config = dict(
    n_layer=9,
    d_model=64,
    n_head=1,
    n_kv_head=1,
    head_dim=32,
    d_mlp=128,
    vocab_size=2048,
    activation='gelu',
    norm='layernorm',
    norm_place='pre',
    norm_eps=1e-05,
    positions='rope',
    rope_base=500000.0,
    rope_fraction=0.25,
    qk_norm=False,
    attn_scale=0.177,
    bias='all',
    tie_embeddings=False,
    parallel_block=True,
    init='uniform',
    init_std_qkv=0.0801,
    init_std_o=0.0,
    init_std_up=0.0801,
    init_std_down=0.0,
    optimizer='soap_variant',
    lr=0.00959,
    lr_mult_qkv=0.5,
    lr_mult_up=0.645,
    beta1=0.95,
    beta2=0.99,
    lr_head=0.00879,
    grad_clip=0.5,
    warmup_steps=200,
    schedule='wsd',
    decay_fraction=0.912,
    decay_shape='linear',
    final_lr_fraction=0.1,
    batch_tokens=16384,
    seq_len=512,
    doc_mask=True,
    z_loss=0.0001,
    train_tokens=101800000,
    steps=6214,
    dataset='wikipedia_en',
)
Each number is 50 + 10 x the weight over its row's rms, rounded and kept within 0 to 99. Layers, rows and columns count from 0. The size before them is the row's rms in percent of the matrix's.

# q: layer 4 attention query, 32x64, rms 0.132, rows 0-31, columns 0-63
# k: layer 4 attention key, 32x64, rms 0.219, rows 0-31, columns 0-63
# v: layer 4 attention value, 32x64, rms 0.206, rows 0-20, columns 0-63
# o: layer 4 attention output (transposed), 32x64, rms 0.382, rows 0-19, columns 0-63
q0 094:60 49 63 64 52 39 71 44 41 53 34 68 64 45 61 52 48 47 63 59 28 44 34 42 51 45 58 46 45 61 54 56 37 73 30 57 46 44 48 55 60 60 42 46 55 49 42 59 40 52 59 46 57 61 59 63 62 41 42 57 48 44 58 42
k0 074:57 53 44 39 52 32 60 56 44 47 47 49 66 44 62 27 65 33 33 45 59 50 54 60 38 60 49 51 43 45 49 55 64 48 65 52 39 53 58 59 34 55 55 48 33 68 57 50 58 45 60 42 47 72 56 30 31 58 45 48 47 51 47 57
q1 105:52 53 39 69 60 33 53 53 49 48 45 47 59 51 66 58 54 43 48 64 64 39 57 51 38 18 53 71 42 50 60 45 42 58 40 52 65 38 37 48 48 54 28 35 56 57 46 71 45 51 49 48 39 42 58 42 47 44 55 54 58 51 45 45
k1 043:40 46 44 55 47 40 39 51 50 47 62 59 36 52 36 61 50 55 48 66 58 59 49 51 56 74 55 48 65 51 42 36 62 45 55 42 51 58 44 39 38 46 65 43 51 57 65 43 57 41 59 40 44 30 49 39 74 63 53 64 51 59 43 27
q2 137:50 59 45 64 54 35 51 51 59 47 42 45 60 46 61 53 51 58 66 64 60 31 42 58 42 23 54 51 36 58 64 37 37 69 30 55 62 45 41 49 54 45 33 54 42 45 40 63 40 40 43 44 34 44 60 53 51 49 57 54 40 37 50 47
k2 173:49 45 43 57 67 45 51 57 59 48 67 35 62 58 66 70 56 55 42 55 55 43 48 49 59 33 66 45 43 36 56 48 44 76 51 47 64 62 42 36 53 45 48 47 69 57 41 63 49 66 53 56 28 42 58 54 40 55 50 61 56 44 47 41
q3 054:39 46 50 30 54 58 51 49 41 47 69 59 47 44 45 51 61 38 26 43 48 61 71 49 58 56 39 54 64 33 52 53 59 26 64 51 43 62 46 60 40 39 63 39 56 52 44 44 64 55 38 61 50 52 47 42 41 44 47 40 51 57 33 47
k3 194:55 51 66 45 42 53 60 36 46 57 27 59 50 39 47 35 44 36 57 44 42 56 48 54 38 61 35 48 51 60 42 52 54 33 51 45 34 40 64 72 52 50 53 53 37 41 60 43 51 43 60 40 68 64 46 39 59 48 49 30 41 63 60 54
q4 072:58 54 43 59 57 40 51 43 60 42 33 54 66 46 48 48 48 65 78 57 59 32 38 52 37 36 50 44 29 60 62 42 41 66 29 45 54 33 49 49 57 45 31 45 42 48 44 59 33 39 53 48 43 49 54 45 49 51 49 48 45 52 62 53
k4 389:53 56 60 42 38 58 53 43 40 54 32 67 45 41 46 33 42 38 60 42 45 54 54 49 40 62 34 52 60 59 43 48 59 24 51 51 38 40 61 66 53 56 59 55 37 44 66 40 51 41 51 45 73 60 46 43 60 48 52 34 46 61 62 60
q5 171:52 42 49 29 30 57 49 57 32 48 48 52 40 51 45 35 44 38 41 51 53 69 52 48 46 80 50 43 57 56 31 55 66 37 62 49 39 57 60 49 35 62 61 52 39 51 65 31 56 50 59 46 63 54 42 48 54 53 52 47 57 58 50 56
k5 055:53 46 59 51 58 55 57 54 63 49 57 40 52 45 65 70 47 59 57 54 50 41 51 44 58 35 65 53 57 39 60 41 42 68 41 46 57 56 54 28 67 50 60 60 65 52 56 54 46 71 45 67 44 44 57 73 57 52 56 51 71 51 67 50
q6 089:46 23 41 54 61 42 59 58 36 57 51 42 54 64 68 50 61 46 48 46 46 55 52 58 46 45 46 30 43 48 30 37 46 56 56 34 50 57 32 28 49 51 48 44 66 66 46 55 64 56 37 38 55 38 39 53 50 54 65 50 52 43 56 43
k6 062:60 59 56 49 42 54 79 38 60 45 30 44 40 36 48 40 57 49 58 44 43 52 50 40 45 53 49 65 35 37 63 56 38 50 43 46 39 33 66 59 53 51 60 36 47 51 46 51 52 56 55 53 72 67 44 60 46 47 41 32 58 55 59 39
q7 092:68 47 56 46 37 49 31 36 30 57 50 47 29 58 41 56 59 56 56 52 42 44 44 42 41 59 51 28 42 37 63 41 68 31 51 48 44 57 56 45 55 45 59 62 57 45 57 41 60 51 30 61 43 66 42 65 53 47 57 48 56 61 54 50
k7 054:51 52 62 58 47 64 60 44 46 50 60 40 45 46 62 50 57 37 56 67 43 61 56 43 45 49 51 39 59 53 40 71 38 62 48 49 53 65 41 45 65 55 37 39 83 55 47 66 42 70 53 49 41 51 47 46 63 50 64 56 47 37 63 53
q8 115:34 63 30 57 55 44 47 59 39 46 46 65 64 48 53 61 52 46 58 56 39 19 40 40 42 44 63 62 54 40 50 60 56 58 32 49 45 46 36 43 50 63 45 53 49 50 34 46 72 43 59 38 56 53 59 62 52 56 43 59 42 45 52 36
k8 070:66 54 64 39 39 21 57 59 54 46 35 57 50 39 53 40 52 34 51 47 64 60 58 53 62 40 48 47 46 54 53 58 68 41 47 57 54 49 58 46 50 49 55 66 40 66 57 40 50 55 56 41 45 82 59 51 67 62 55 50 52 49 57 55
q9 100:50 43 37 36 46 58 44 56 43 39 48 38 57 50 76 38 48 60 31 65 50 49 50 42 58 28 36 34 54 46 51 44 57 63 52 56 42 47 50 58 36 60 36 52 40 64 42 37 50 52 40 52 38 61 52 51 50 37 54 50 36 43 29 65
k9 059:55 63 64 51 41 49 56 58 57 46 55 48 46 38 50 50 42 47 62 57 40 59 63 48 50 78 60 59 53 71 53 55 59 57 53 49 45 46 48 33 56 46 59 62 42 60 57 44 54 61 46 75 59 28 58 53 55 60 38 57 61 26 50 53
q10 097:41 42 46 43 52 52 46 61 25 46 57 51 54 19 54 44 37 53 46 59 44 58 58 52 61 45 45 55 45 72 49 32 42 59 51 79 44 60 58 57 37 46 48 51 45 47 53 49 53 40 29 40 41 56 64 59 52 40 54 54 39 45 45 54
k10 052:71 56 55 37 27 52 49 47 36 63 42 45 38 61 54 62 62 57 47 60 53 63 60 67 46 62 56 47 57 44 57 58 70 44 57 45 52 59 56 36 49 56 57 50 41 42 59 46 50 46 38 78 55 40 59 52 65 50 48 44 66 62 44 45
q11 089:60 37 42 36 61 57 44 48 52 52 47 66 51 67 34 52 49 56 43 36 60 39 52 36 38 54 65 58 48 37 66 39 52 36 55 39 44 49 61 34 53 41 39 64 49 50 55 47 69 51 55 46 69 59 40 31 64 41 44 44 55 43 64 41
k11 063:27 51 50 58 60 37 50 48 54 63 52 43 62 52 58 74 59 58 56 44 54 46 61 56 75 42 51 49 36 43 33 48 31 69 51 55 65 52 44 53 48 39 58 44 73 48 46 41 47 60 43 51 37 49 54 55 67 53 51 46 54 40 40 49
q12 097:35 64 41 59 48 38 31 39 56 73 54 57 49 49 45 47 49 53 56 40 48 46 57 68 57 47 53 53 48 61 67 54 61 39 38 60 52 30 51 59 43 49 56 51 69 53 41 47 61 24 38 67 51 58 47 43 56 49 68 51 48 61 42 58
k12 059:57 50 31 52 56 61 24 55 37 35 46 41 50 50 48 54 62 51 49 62 65 60 45 50 64 44 50 64 60 61 34 58 61 46 68 61 68 54 49 52 80 43 53 58 50 52 44 54 44 56 45 53 38 45 70 44 45 63 46 54 52 44 54 51
q13 092:39 47 39 53 67 49 35 55 57 51 41 42 61 47 42 54 43 55 52 41 49 65 48 56 55 20 46 53 59 30 60 50 71 50 35 63 56 52 46 57 58 42 47 68 48 56 55 49 64 64 34 40 46 43 53 56 62 57 57 49 37 72 47 54
k13 060:47 60 24 44 51 59 35 71 56 61 52 47 52 58 48 43 57 48 64 51 46 63 54 45 60 65 62 55 41 53 50 39 61 60 40 50 57 65 59 40 53 38 52 56 47 53 35 44 40 41 41 59 20 49 47 55 46 42 59 52 40 29 40 54
q14 094:55 46 55 52 56 54 40 41 51 40 39 54 53 33 43 53 61 72 55 43 43 49 55 43 65 65 52 44 36 36 53 71 34 47 51 44 32 49 55 56 60 52 49 35 41 46 52 66 40 34 32 46 59 57 45 56 33 38 53 40 60 52 28 48
k14 053:54 59 37 56 55 62 57 53 64 41 62 28 39 52 44 62 53 51 45 49 37 65 51 55 45 46 36 56 63 65 51 64 52 60 66 58 63 70 51 47 26 54 51 48 41 54 52 39 48 49 62 57 40 44 41 52 40 47 43 47 55 55 73 69
q15 095:39 56 48 34 40 54 43 65 67 48 29 65 56 47 32 50 56 61 55 35 58 35 63 50 51 44 48 54 62 57 59 46 47 39 36 45 67 44 36 38 58 45 44 37 55 33 47 45 42 32 53 47 39 65 41 62 46 57 46 52 39 48 46 64
k15 059:41 58 42 77 59 50 25 66 58 37 54 37 43 54 45 65 70 50 54 50 51 55 53 53 56 45 45 41 52 50 66 39 54 42 59 42 50 51 52 59 37 50 57 61 51 58 58 65 49 74 54 31 44 46 52 47 47 45 68 56 59 63 50 40
q16 112:60 45 54 45 29 65 44 42 52 69 48 43 67 64 44 33 48 63 79 37 51 47 54 47 59 50 39 53 44 38 69 36 48 51 50 47 59 57 65 51 54 65 57 39 34 49 49 63 55 50 41 50 51 43 56 51 54 37 39 47 42 46 39 62
k16 068:53 74 64 56 65 56 41 54 53 51 63 55 22 61 41 66 46 60 58 53 53 34 47 59 68 72 54 48 41 51 48 57 63 49 64 43 58 48 59 53 49 58 45 30 54 46 40 52 44 48 38 47 46 46 49 54 46 58 49 54 64 32 57 36
q17 096:41 43 54 59 45 33 41 67 40 65 31 28 45 47 57 57 44 69 47 56 49 33 52 49 51 36 43 50 61 42 43 49 57 69 54 57 45 61 50 56 59 61 39 45 59 52 53 76 55 47 53 41 38 53 52 52 52 25 59 54 45 58 52 45
k17 069:45 52 52 37 46 62 62 40 50 53 40 62 36 49 51 32 54 41 58 44 44 63 54 62 43 60 48 53 56 60 43 56 60 15 47 59 34 41 57 49 46 56 54 62 57 46 58 28 61 51 42 55 58 68 32 57 45 60 57 44 59 51 61 58
q18 102:58 50 58 41 47 50 47 52 46 57 48 48 55 43 47 55 52 33 40 61 56 64 53 52 51 40 60 67 76 52 44 32 52 55 48 61 59 37 37 58 39 60 33 32 41 47 69 60 44 41 45 61 34 41 50 48 40 50 52 46 58 69 27 56
k18 061:41 43 38 49 51 38 26 44 41 57 57 45 55 51 55 34 51 59 65 66 60 61 42 60 44 51 50 43 42 52 62 44 48 59 69 39 40 61 62 36 35 55 58 36 50 60 58 67 59 46 44 50 48 51 47 48 25 69 56 53 60 38 60 49
q19 099:53 54 40 54 40 70 62 47 54 44 64 45 36 58 37 51 60 62 66 56 62 59 55 50 49 62 47 48 64 67 68 58 68 59 66 47 44 47 57 51 40 54 43 61 48 59 38 61 60 68 60 51 52 58 48 46 49 44 53 66 68 66 54 38
k19 055:49 52 56 55 67 49 38 38 60 75 54 55 43 42 46 54 41 33 65 53 65 52 45 49 53 50 54 58 49 45 71 39 40 33 46 54 66 52 35 56 61 55 33 64 60 41 55 46 51 50 54 55 59 70 43 45 67 53 33 33 50 52 50 53
q20 115:48 53 27 57 60 55 39 49 53 55 58 64 49 57 59 51 37 42 55 57 78 51 64 64 47 33 44 60 52 55 56 37 53 53 40 60 41 69 55 47 33 45 37 48 45 51 55 58 40 55 59 46 33 52 57 49 42 51 65 48 58 26 48 63
k20 062:46 39 72 45 51 35 75 57 44 67 45 50 48 32 65 52 52 44 59 59 64 45 45 49 54 76 55 60 65 56 37 42 59 45 60 36 51 49 50 48 60 58 63 47 43 48 55 54 52 52 60 62 50 49 61 44 44 41 52 47 51 76 61 55
q21 085:52 39 40 73 53 49 52 41 34 33 41 60 51 54 64 37 66 53 52 69 60 62 64 60 55 26 56 57 58 54 58 58 45 53 54 50 38 65 51 40 55 54 53 55 36 50 37 48 54 57 51 59 34 63 54 53 37 47 50 53 66 63 61 44
k21 053:60 26 50 33 43 42 62 57 57 67 26 60 47 33 58 50 47 47 73 63 41 36 44 44 49 50 39 48 52 57 59 46 44 52 41 47 64 47 44 62 40 53 45 48 34 58 54 44 60 53 41 61 66 54 45 41 58 47 73 40 53 51 51 54
q22 084:48 69 55 53 55 65 60 37 58 58 34 18 48 46 39 46 53 59 58 46 48 42 68 49 58 65 46 60 67 61 53 36 50 67 52 44 43 47 36 35 58 61 58 53 33 53 51 49 46 62 35 54 56 58 47 51 39 53 48 39 54 51 57 37
k22 055:46 72 56 37 50 50 38 69 52 45 53 67 36 44 50 61 29 62 52 43 53 62 56 50 51 43 40 49 56 51 62 53 43 37 59 56 47 47 53 41 59 62 57 49 65 54 57 60 52 38 40 42 28 49 32 47 35 50 50 51 56 48 20 56
q23 089:60 51 43 34 57 52 50 63 57 45 58 25 35 45 57 43 51 48 62 52 64 46 52 43 57 58 57 43 46 55 43 41 52 44 78 80 67 53 52 37 50 52 64 59 35 54 54 43 45 42 46 55 41 46 58 47 35 59 43 57 62 37 48 48
k23 057:52 62 53 36 27 73 54 56 23 56 50 60 50 43 49 44 44 50 55 42 77 58 36 52 48 60 34 57 64 46 41 38 59 52 51 44 34 48 40 56 41 50 52 61 44 54 46 37 44 59 44 44 66 48 42 58 64 54 43 41 50 54 57 39
q24 089:49 34 53 53 60 52 33 56 48 40 41 47 48 54 59 59 51 33 53 43 22 68 39 47 49 51 48 41 66 46 53 50 40 62 49 48 23 42 48 52 59 67 37 71 57 51 55 44 60 58 66 45 67 44 66 46 44 48 52 58 57 47 53 59
k24 056:67 49 55 52 58 49 74 42 65 68 52 40 60 59 63 53 37 43 63 48 54 41 54 39 52 52 58 56 54 64 42 67 38 42 34 30 52 62 48 50 47 42 56 55 47 54 53 53 57 52 67 49 57 62 45 62 49 61 39 59 62 50 38 27
q25 091:39 45 44 37 51 36 45 49 72 54 48 55 58 48 57 60 53 43 65 42 43 45 53 37 51 37 57 61 33 68 54 46 60 44 43 54 45 39 35 52 31 48 70 52 63 28 52 48 54 64 32 48 45 54 47 53 55 30 46 40 51 43 33 48
k25 055:53 48 47 57 51 58 36 40 37 35 49 73 44 56 48 54 39 45 61 63 64 45 57 47 45 54 45 49 48 53 57 64 41 40 50 44 38 43 77 34 55 41 48 63 42 60 38 43 50 31 54 57 55 48 56 40 59 44 53 37 54 69 73 61
q26 096:51 39 42 48 65 55 50 61 40 50 59 50 58 51 42 56 61 52 43 39 53 34 36 62 58 39 40 75 66 49 31 60 41 38 62 52 34 64 44 47 48 43 37 76 45 52 59 63 34 42 45 42 51 42 46 48 38 65 57 48 43 49 52 47
k26 057:43 43 50 53 50 64 53 50 32 55 44 32 42 26 47 32 45 42 49 54 56 55 71 48 45 50 49 41 45 45 48 38 68 48 45 41 37 63 38 48 39 56 63 39 32 39 42 42 76 48 57 42 44 68 49 47 56 46 46 53 52 59 38 62
q27 101:48 45 44 53 56 61 40 36 62 50 70 53 43 64 47 54 58 59 28 39 53 59 69 60 43 36 53 52 54 65 26 57 46 45 56 61 48 64 45 55 49 42 32 59 48 50 63 42 61 40 49 27 53 42 54 58 64 60 57 51 39 53 43 49
k27 053:32 56 45 55 50 52 41 55 57 50 43 46 61 54 50 53 46 43 43 43 52 40 44 45 55 77 32 59 65 35 63 39 52 43 49 35 49 61 60 51 58 45 54 41 50 27 24 59 57 57 46 49 64 55 61 32 54 59 33 47 42 52 44 63
q28 089:69 46 40 36 47 36 38 63 43 50 70 56 63 52 40 56 62 53 53 51 49 45 67 37 46 39 34 46 45 60 63 65 52 61 52 64 56 58 49 62 41 53 53 48 42 70 63 31 43 47 59 60 33 39 59 50 44 47 61 43 56 61 59 52
k28 053:48 37 38 67 63 47 52 53 43 52 45 51 38 43 70 46 46 38 54 54 55 58 38 69 53 53 66 50 77 41 60 59 63 58 48 57 58 50 49 42 40 44 41 34 36 60 35 48 49 51 46 63 53 47 55 46 68 56 47 59 38 39 34 35
q29 099:71 56 44 69 62 39 56 51 54 44 42 37 69 56 30 39 43 54 57 43 42 67 53 66 53 42 52 55 39 45 53 38 59 45 63 72 35 51 45 55 38 53 53 43 55 59 48 56 45 50 52 31 57 54 38 48 49 51 51 67 37 49 53 68
k29 062:57 63 41 35 52 56 45 46 60 60 58 59 43 51 41 58 49 47 42 44 50 33 65 56 72 57 59 60 59 46 46 38 51 53 59 59 68 60 39 32 43 38 50 48 44 53 48 50 46 44 72 50 50 32 63 52 42 63 61 55 53 43 46 22
q30 093:36 54 60 44 66 60 45 48 47 54 49 66 41 62 42 60 37 49 52 51 31 51 62 46 49 55 43 35 64 55 42 81 52 43 62 41 56 39 53 30 60 63 60 47 66 47 52 34 47 47 44 41 60 40 38 59 55 49 40 38 50 59 58 60
k30 060:43 52 52 75 53 44 38 52 57 47 53 33 51 63 64 46 50 64 57 40 56 46 39 50 57 41 54 50 41 37 50 44 55 58 47 48 66 48 47 44 52 31 45 43 50 52 35 79 56 63 53 72 42 54 32 40 33 36 55 60 49 46 41 52
q31 109:42 64 29 38 53 26 32 47 42 52 35 57 41 40 58 50 53 58 71 52 53 49 52 56 47 48 54 49 39 48 61 46 54 56 35 40 56 43 67 59 45 60 53 41 38 64 42 67 40 45 37 59 44 41 52 43 47 49 38 57 30 36 58 47
k31 060:71 59 65 61 47 43 46 53 36 49 46 46 43 43 69 45 47 54 34 57 52 69 57 54 54 43 48 68 71 57 45 45 55 61 51 59 44 49 59 66 57 31 39 49 46 44 51 34 42 40 41 45 36 51 54 57 35 50 74 57 63 46 50 58
v0 099:53 57 66 49 42 70 49 62 41 45 50 58 68 53 53 51 39 54 53 52 36 62 44 45 53 29 50 46 56 32 42 66 46 45 56 49 51 61 45 43 80 42 57 49 58 38 62 51 56 50 45 38 53 49 37 35 51 45 65 71 34 55 46 59
o0 097:61 48 33 22 60 48 68 55 41 48 49 34 50 60 41 39 50 59 46 44 29 55 61 56 50 57 53 56 59 38 53 45 55 68 51 54 48 65 62 44 48 51 54 50 44 63 70 42 58 48 55 62 41 22 60 39 40 50 45 53 45 47 41 56
v1 102:61 50 51 55 65 44 54 59 42 36 39 36 50 53 63 46 74 31 54 76 54 45 51 49 52 54 46 38 32 50 52 42 52 41 62 48 67 54 67 55 38 33 47 50 67 67 48 45 46 47 48 43 62 68 58 45 48 61 46 46 53 49 41 39
o1 102:37 39 64 31 47 34 46 40 60 50 49 61 37 43 49 41 32 29 49 47 52 40 67 67 38 52 60 40 45 50 38 52 52 35 51 42 56 68 54 40 52 54 45 46 41 58 51 39 40 48 45 38 67 55 65 63 52 56 52 59 54 54 45 29
v2 115:54 42 42 44 36 44 43 55 41 37 40 56 52 49 60 62 36 53 53 62 44 36 26 67 49 64 59 40 45 39 50 38 49 44 46 46 42 55 44 45 40 58 40 59 55 63 37 48 53 60 55 54 59 38 70 64 51 60 48 46 81 55 61 55
o2 113:63 46 56 53 60 47 43 36 34 45 36 70 61 43 62 66 51 48 48 45 30 36 35 52 32 45 51 45 42 60 62 41 44 60 40 32 53 43 45 52 53 45 46 57 56 62 43 47 54 48 44 50 55 71 53 60 66 47 63 56 38 53 70 42
v3 092:58 39 46 64 51 58 47 49 36 55 46 46 54 51 51 45 36 51 52 47 67 30 51 71 62 45 64 57 78 36 54 45 46 19 37 39 56 57 62 49 58 45 61 45 64 61 54 56 55 53 51 50 50 51 50 57 32 47 56 63 42 48 56 49
o3 094:64 35 35 46 52 44 50 58 49 48 45 54 40 54 35 61 50 37 64 26 46 46 66 35 51 39 47 52 38 43 77 34 47 46 53 44 52 46 67 35 43 53 50 44 49 52 62 34 55 55 49 59 37 62 45 73 48 55 51 47 52 59 42 46
v4 096:50 51 50 35 31 54 52 35 66 57 65 40 51 40 51 45 45 52 71 36 46 36 65 50 62 63 34 39 51 47 58 46 46 42 51 65 54 65 54 48 48 44 55 42 49 54 43 69 49 50 78 45 42 69 47 47 51 47 51 42 46 36 49 34
o4 099:64 44 46 44 43 28 48 60 41 45 47 56 45 49 53 38 37 39 40 56 78 53 47 51 44 42 42 56 58 64 59 28 38 60 49 38 48 59 53 56 35 48 61 33 53 42 48 42 44 45 46 47 33 48 48 48 38 71 67 40 52 36 57 51
v5 087:69 37 46 42 38 36 38 54 34 45 35 40 64 51 67 51 40 42 43 62 50 50 47 52 56 39 57 54 45 48 38 59 72 47 44 45 40 55 38 50 42 49 38 59 71 43 63 56 46 42 29 65 54 38 48 47 54 68 57 55 44 53 62 51
o5 086:62 37 69 34 45 58 57 50 55 49 37 50 58 42 45 70 46 50 61 51 24 35 53 49 46 52 32 44 41 37 61 45 48 54 60 44 54 43 40 43 59 48 60 46 47 49 49 53 44 57 42 41 66 49 70 34 55 41 46 53 56 79 55 54
v6 099:46 51 51 54 47 56 53 47 43 41 51 35 51 44 33 30 62 47 39 45 40 55 47 52 67 73 45 40 48 48 63 60 53 47 58 43 36 67 50 59 64 32 60 40 53 36 50 55 33 67 43 43 49 52 69 45 30 60 56 57 41 43 61 51
o6 105:58 41 48 49 38 42 47 52 49 33 64 38 65 38 50 45 56 41 70 53 69 44 51 50 44 78 46 41 49 46 44 43 36 36 48 39 56 56 56 36 32 47 49 33 45 53 50 48 38 62 69 45 60 36 53 53 40 47 54 54 37 34 61 52
v7 107:57 34 57 64 53 59 33 62 29 43 23 58 60 45 62 58 55 44 68 45 53 63 31 44 51 47 45 63 49 41 44 49 57 58 60 52 56 48 46 54 60 48 32 47 53 49 60 54 42 61 53 52 42 44 63 37 63 36 40 58 49 34 61 51
o7 097:61 37 63 44 78 48 56 50 43 43 43 57 56 59 48 59 49 51 65 40 42 34 42 53 60 45 36 54 60 45 27 48 37 59 53 61 45 61 47 34 44 60 46 66 54 49 65 63 32 42 54 41 62 36 53 63 60 47 38 60 52 47 52 50
v8 095:33 68 39 42 55 61 50 65 62 46 43 60 50 45 53 61 45 75 66 51 52 60 54 59 38 52 41 38 56 38 68 48 46 38 43 60 52 63 38 67 32 51 29 54 60 54 41 35 47 53 54 55 49 39 51 47 43 56 44 50 59 49 47 66
o8 096:47 58 45 48 59 32 26 44 32 41 36 52 49 49 52 60 64 47 56 56 57 50 47 60 42 33 54 62 42 53 45 44 58 56 37 55 70 37 49 58 39 48 47 72 45 67 63 44 55 42 42 61 48 38 51 41 70 38 57 62 45 52 55 38
v9 098:51 52 47 55 70 24 33 39 56 41 38 53 50 46 70 51 47 49 58 68 46 47 36 45 37 44 65 54 49 54 48 47 47 58 52 57 61 48 42 49 71 39 49 52 34 52 72 37 54 36 53 40 46 42 45 49 63 59 48 57 73 44 50 46
o9 106:55 52 61 53 49 54 47 43 55 56 51 73 55 58 45 58 58 45 31 41 23 57 57 42 74 48 55 49 56 69 38 70 53 51 40 54 41 37 56 42 50 55 57 57 55 38 40 33 42 41 44 50 63 40 58 65 59 57 49 40 40 39 52 44
v10 080:43 48 69 56 59 52 40 45 48 49 45 46 45 53 53 49 59 52 35 78 34 46 51 52 35 50 54 75 47 35 51 44 38 51 49 73 57 30 53 59 55 58 51 57 55 69 55 41 52 52 56 32 54 38 38 41 46 59 53 54 49 30 56 48
o10 084:54 53 40 37 50 69 29 54 44 42 65 52 52 45 47 48 41 42 51 27 38 51 62 61 60 33 62 36 61 65 32 53 45 48 52 55 53 52 52 52 61 46 51 58 56 39 54 42 67 38 48 41 64 54 50 66 51 57 66 54 41 40 32 55
v11 104:67 57 32 56 55 48 37 48 57 54 39 55 55 42 45 48 36 73 39 25 43 55 44 56 58 49 30 52 61 41 49 58 63 52 32 43 69 49 45 57 52 59 52 53 54 48 54 57 37 49 54 51 49 57 34 62 46 61 36 46 39 54 42 71
o11 109:39 55 40 63 55 37 45 70 65 53 48 71 56 71 42 54 61 58 68 47 54 40 61 63 57 53 37 50 39 33 61 44 55 54 40 34 45 53 52 55 50 42 46 40 57 31 44 63 57 52 37 44 48 38 56 50 51 35 46 60 33 45 47 56
v12 105:35 66 73 55 76 65 43 68 56 57 45 52 22 46 45 56 59 50 47 57 48 72 48 52 42 28 33 49 51 60 38 57 43 58 43 58 44 50 48 47 51 53 51 60 55 50 56 42 50 55 46 49 63 37 47 59 49 62 56 51 34 48 52 50
o12 104:18 44 45 50 50 52 30 62 45 56 53 37 46 43 40 65 41 60 41 54 51 50 51 55 36 52 52 59 62 42 34 57 58 27 62 56 50 57 40 43 39 39 47 74 44 41 60 41 62 56 56 51 47 39 54 45 64 39 56 58 45 46 41 49
v13 099:55 43 50 45 41 65 54 53 55 50 54 59 45 55 56 40 39 60 50 56 68 53 61 46 40 61 44 39 35 49 63 34 50 60 51 56 50 46 43 48 60 40 53 42 28 57 52 49 74 56 73 46 39 16 67 52 53 45 45 55 47 51 61 53
o13 100:71 44 43 42 55 53 60 52 49 31 59 46 54 55 58 56 47 37 55 67 43 52 33 44 44 29 59 59 54 58 40 45 59 52 38 54 39 49 59 49 43 31 38 74 47 57 48 36 53 50 62 59 41 53 43 42 47 57 40 30 55 40 70 50
v14 097:55 36 53 58 38 47 46 39 57 47 38 53 69 42 58 42 39 61 51 50 44 56 42 57 39 37 59 50 62 48 46 37 70 30 40 47 61 48 26 43 37 56 48 51 71 48 44 42 56 43 52 70 42 64 58 47 34 43 43 54 47 44 59 62
o14 093:56 38 53 33 65 34 52 56 67 60 27 57 49 61 52 55 64 46 64 34 41 60 46 43 57 49 55 44 38 56 68 33 57 57 51 59 63 32 49 45 45 53 51 44 57 50 57 74 45 45 38 42 51 59 45 39 56 38 66 46 54 53 44 58
v15 111:37 66 42 53 45 41 56 64 48 48 61 47 73 53 35 56 40 67 63 35 44 38 51 71 58 50 41 53 42 53 52 54 56 60 53 49 53 54 27 46 38 52 51 46 40 52 38 45 35 66 40 44 60 50 66 26 53 48 62 44 49 53 54 59
o15 111:42 43 56 72 60 44 34 43 34 53 66 40 51 41 59 48 70 59 45 57 56 59 44 66 46 33 54 61 46 40 55 32 49 62 44 47 58 51 54 56 54 52 53 35 49 59 47 55 32 52 51 50 46 51 55 41 33 37 57 69 31 57 66 53
v16 102:42 40 48 47 54 44 48 39 41 68 47 39 31 57 60 53 46 55 31 70 46 45 50 62 52 41 40 64 53 26 40 56 55 57 45 50 43 43 58 53 53 69 51 58 67 54 55 46 53 37 63 28 52 59 41 65 43 45 58 65 49 52 63 56
o16 100:61 49 44 51 44 54 37 59 65 40 55 51 60 34 49 48 54 62 39 27 55 40 53 58 57 40 38 53 47 37 51 66 43 50 62 41 40 54 54 54 57 33 46 54 55 58 46 50 85 53 43 36 59 58 43 55 64 57 69 44 45 51 35 49
v17 095:42 50 52 38 68 42 53 58 63 36 49 56 45 43 50 58 44 45 47 60 61 54 45 22 49 71 47 37 42 48 41 54 68 53 48 49 50 53 72 58 69 37 35 56 45 47 62 54 49 51 45 51 52 53 54 54 51 71 33 50 59 42 45 27
o17 093:53 57 63 31 44 53 51 44 55 46 63 63 44 59 48 60 55 46 54 63 47 51 49 44 66 72 57 51 52 58 38 52 50 45 53 36 52 63 49 62 49 57 64 74 57 62 27 43 41 51 45 51 69 42 53 43 68 57 36 65 53 38 61 49
v18 100:51 71 40 43 44 46 67 55 54 46 50 57 42 53 46 46 44 37 42 71 46 51 67 51 49 53 58 43 57 63 55 45 56 49 69 69 59 54 59 64 47 46 56 64 42 42 17 34 61 47 49 64 43 58 51 52 39 56 43 43 50 39 36 50
o18 102:48 56 38 51 59 56 49 46 48 58 50 62 34 49 73 50 66 32 52 63 55 55 61 42 47 55 69 62 53 60 60 67 59 55 42 57 52 52 54 63 52 53 35 38 29 55 39 56 51 51 42 53 59 56 53 41 45 54 52 50 72 48 21 55
v19 122:51 47 60 58 38 50 50 48 35 49 45 41 49 54 52 61 55 52 70 57 48 46 60 49 64 55 66 57 32 59 40 57 50 44 62 60 60 59 34 50 44 59 54 61 38 43 46 45 30 53 47 43 70 51 65 43 75 28 50 48 38 44 49 33
o19 117:53 23 45 61 33 40 48 59 37 56 52 34 53 41 66 43 51 48 26 67 41 62 52 60 55 40 46 46 52 41 36 46 38 60 56 56 49 62 42 56 51 58 44 41 48 38 57 60 40 44 45 33 52 51 59 69 49 37 45 61 64 61 50 52
v20 100:64 39 63 46 37 32 46 46 50 53 55 53 43 40 67 72 65 29 45 64 44 51 48 66 46 57 66 40 60 30 44 48 52 51 60 49 47 50 45 40 48 48 54 58 45 38 40 52 44 53 39 62 67 41 57 36 47 54 41 54 56 70 63 59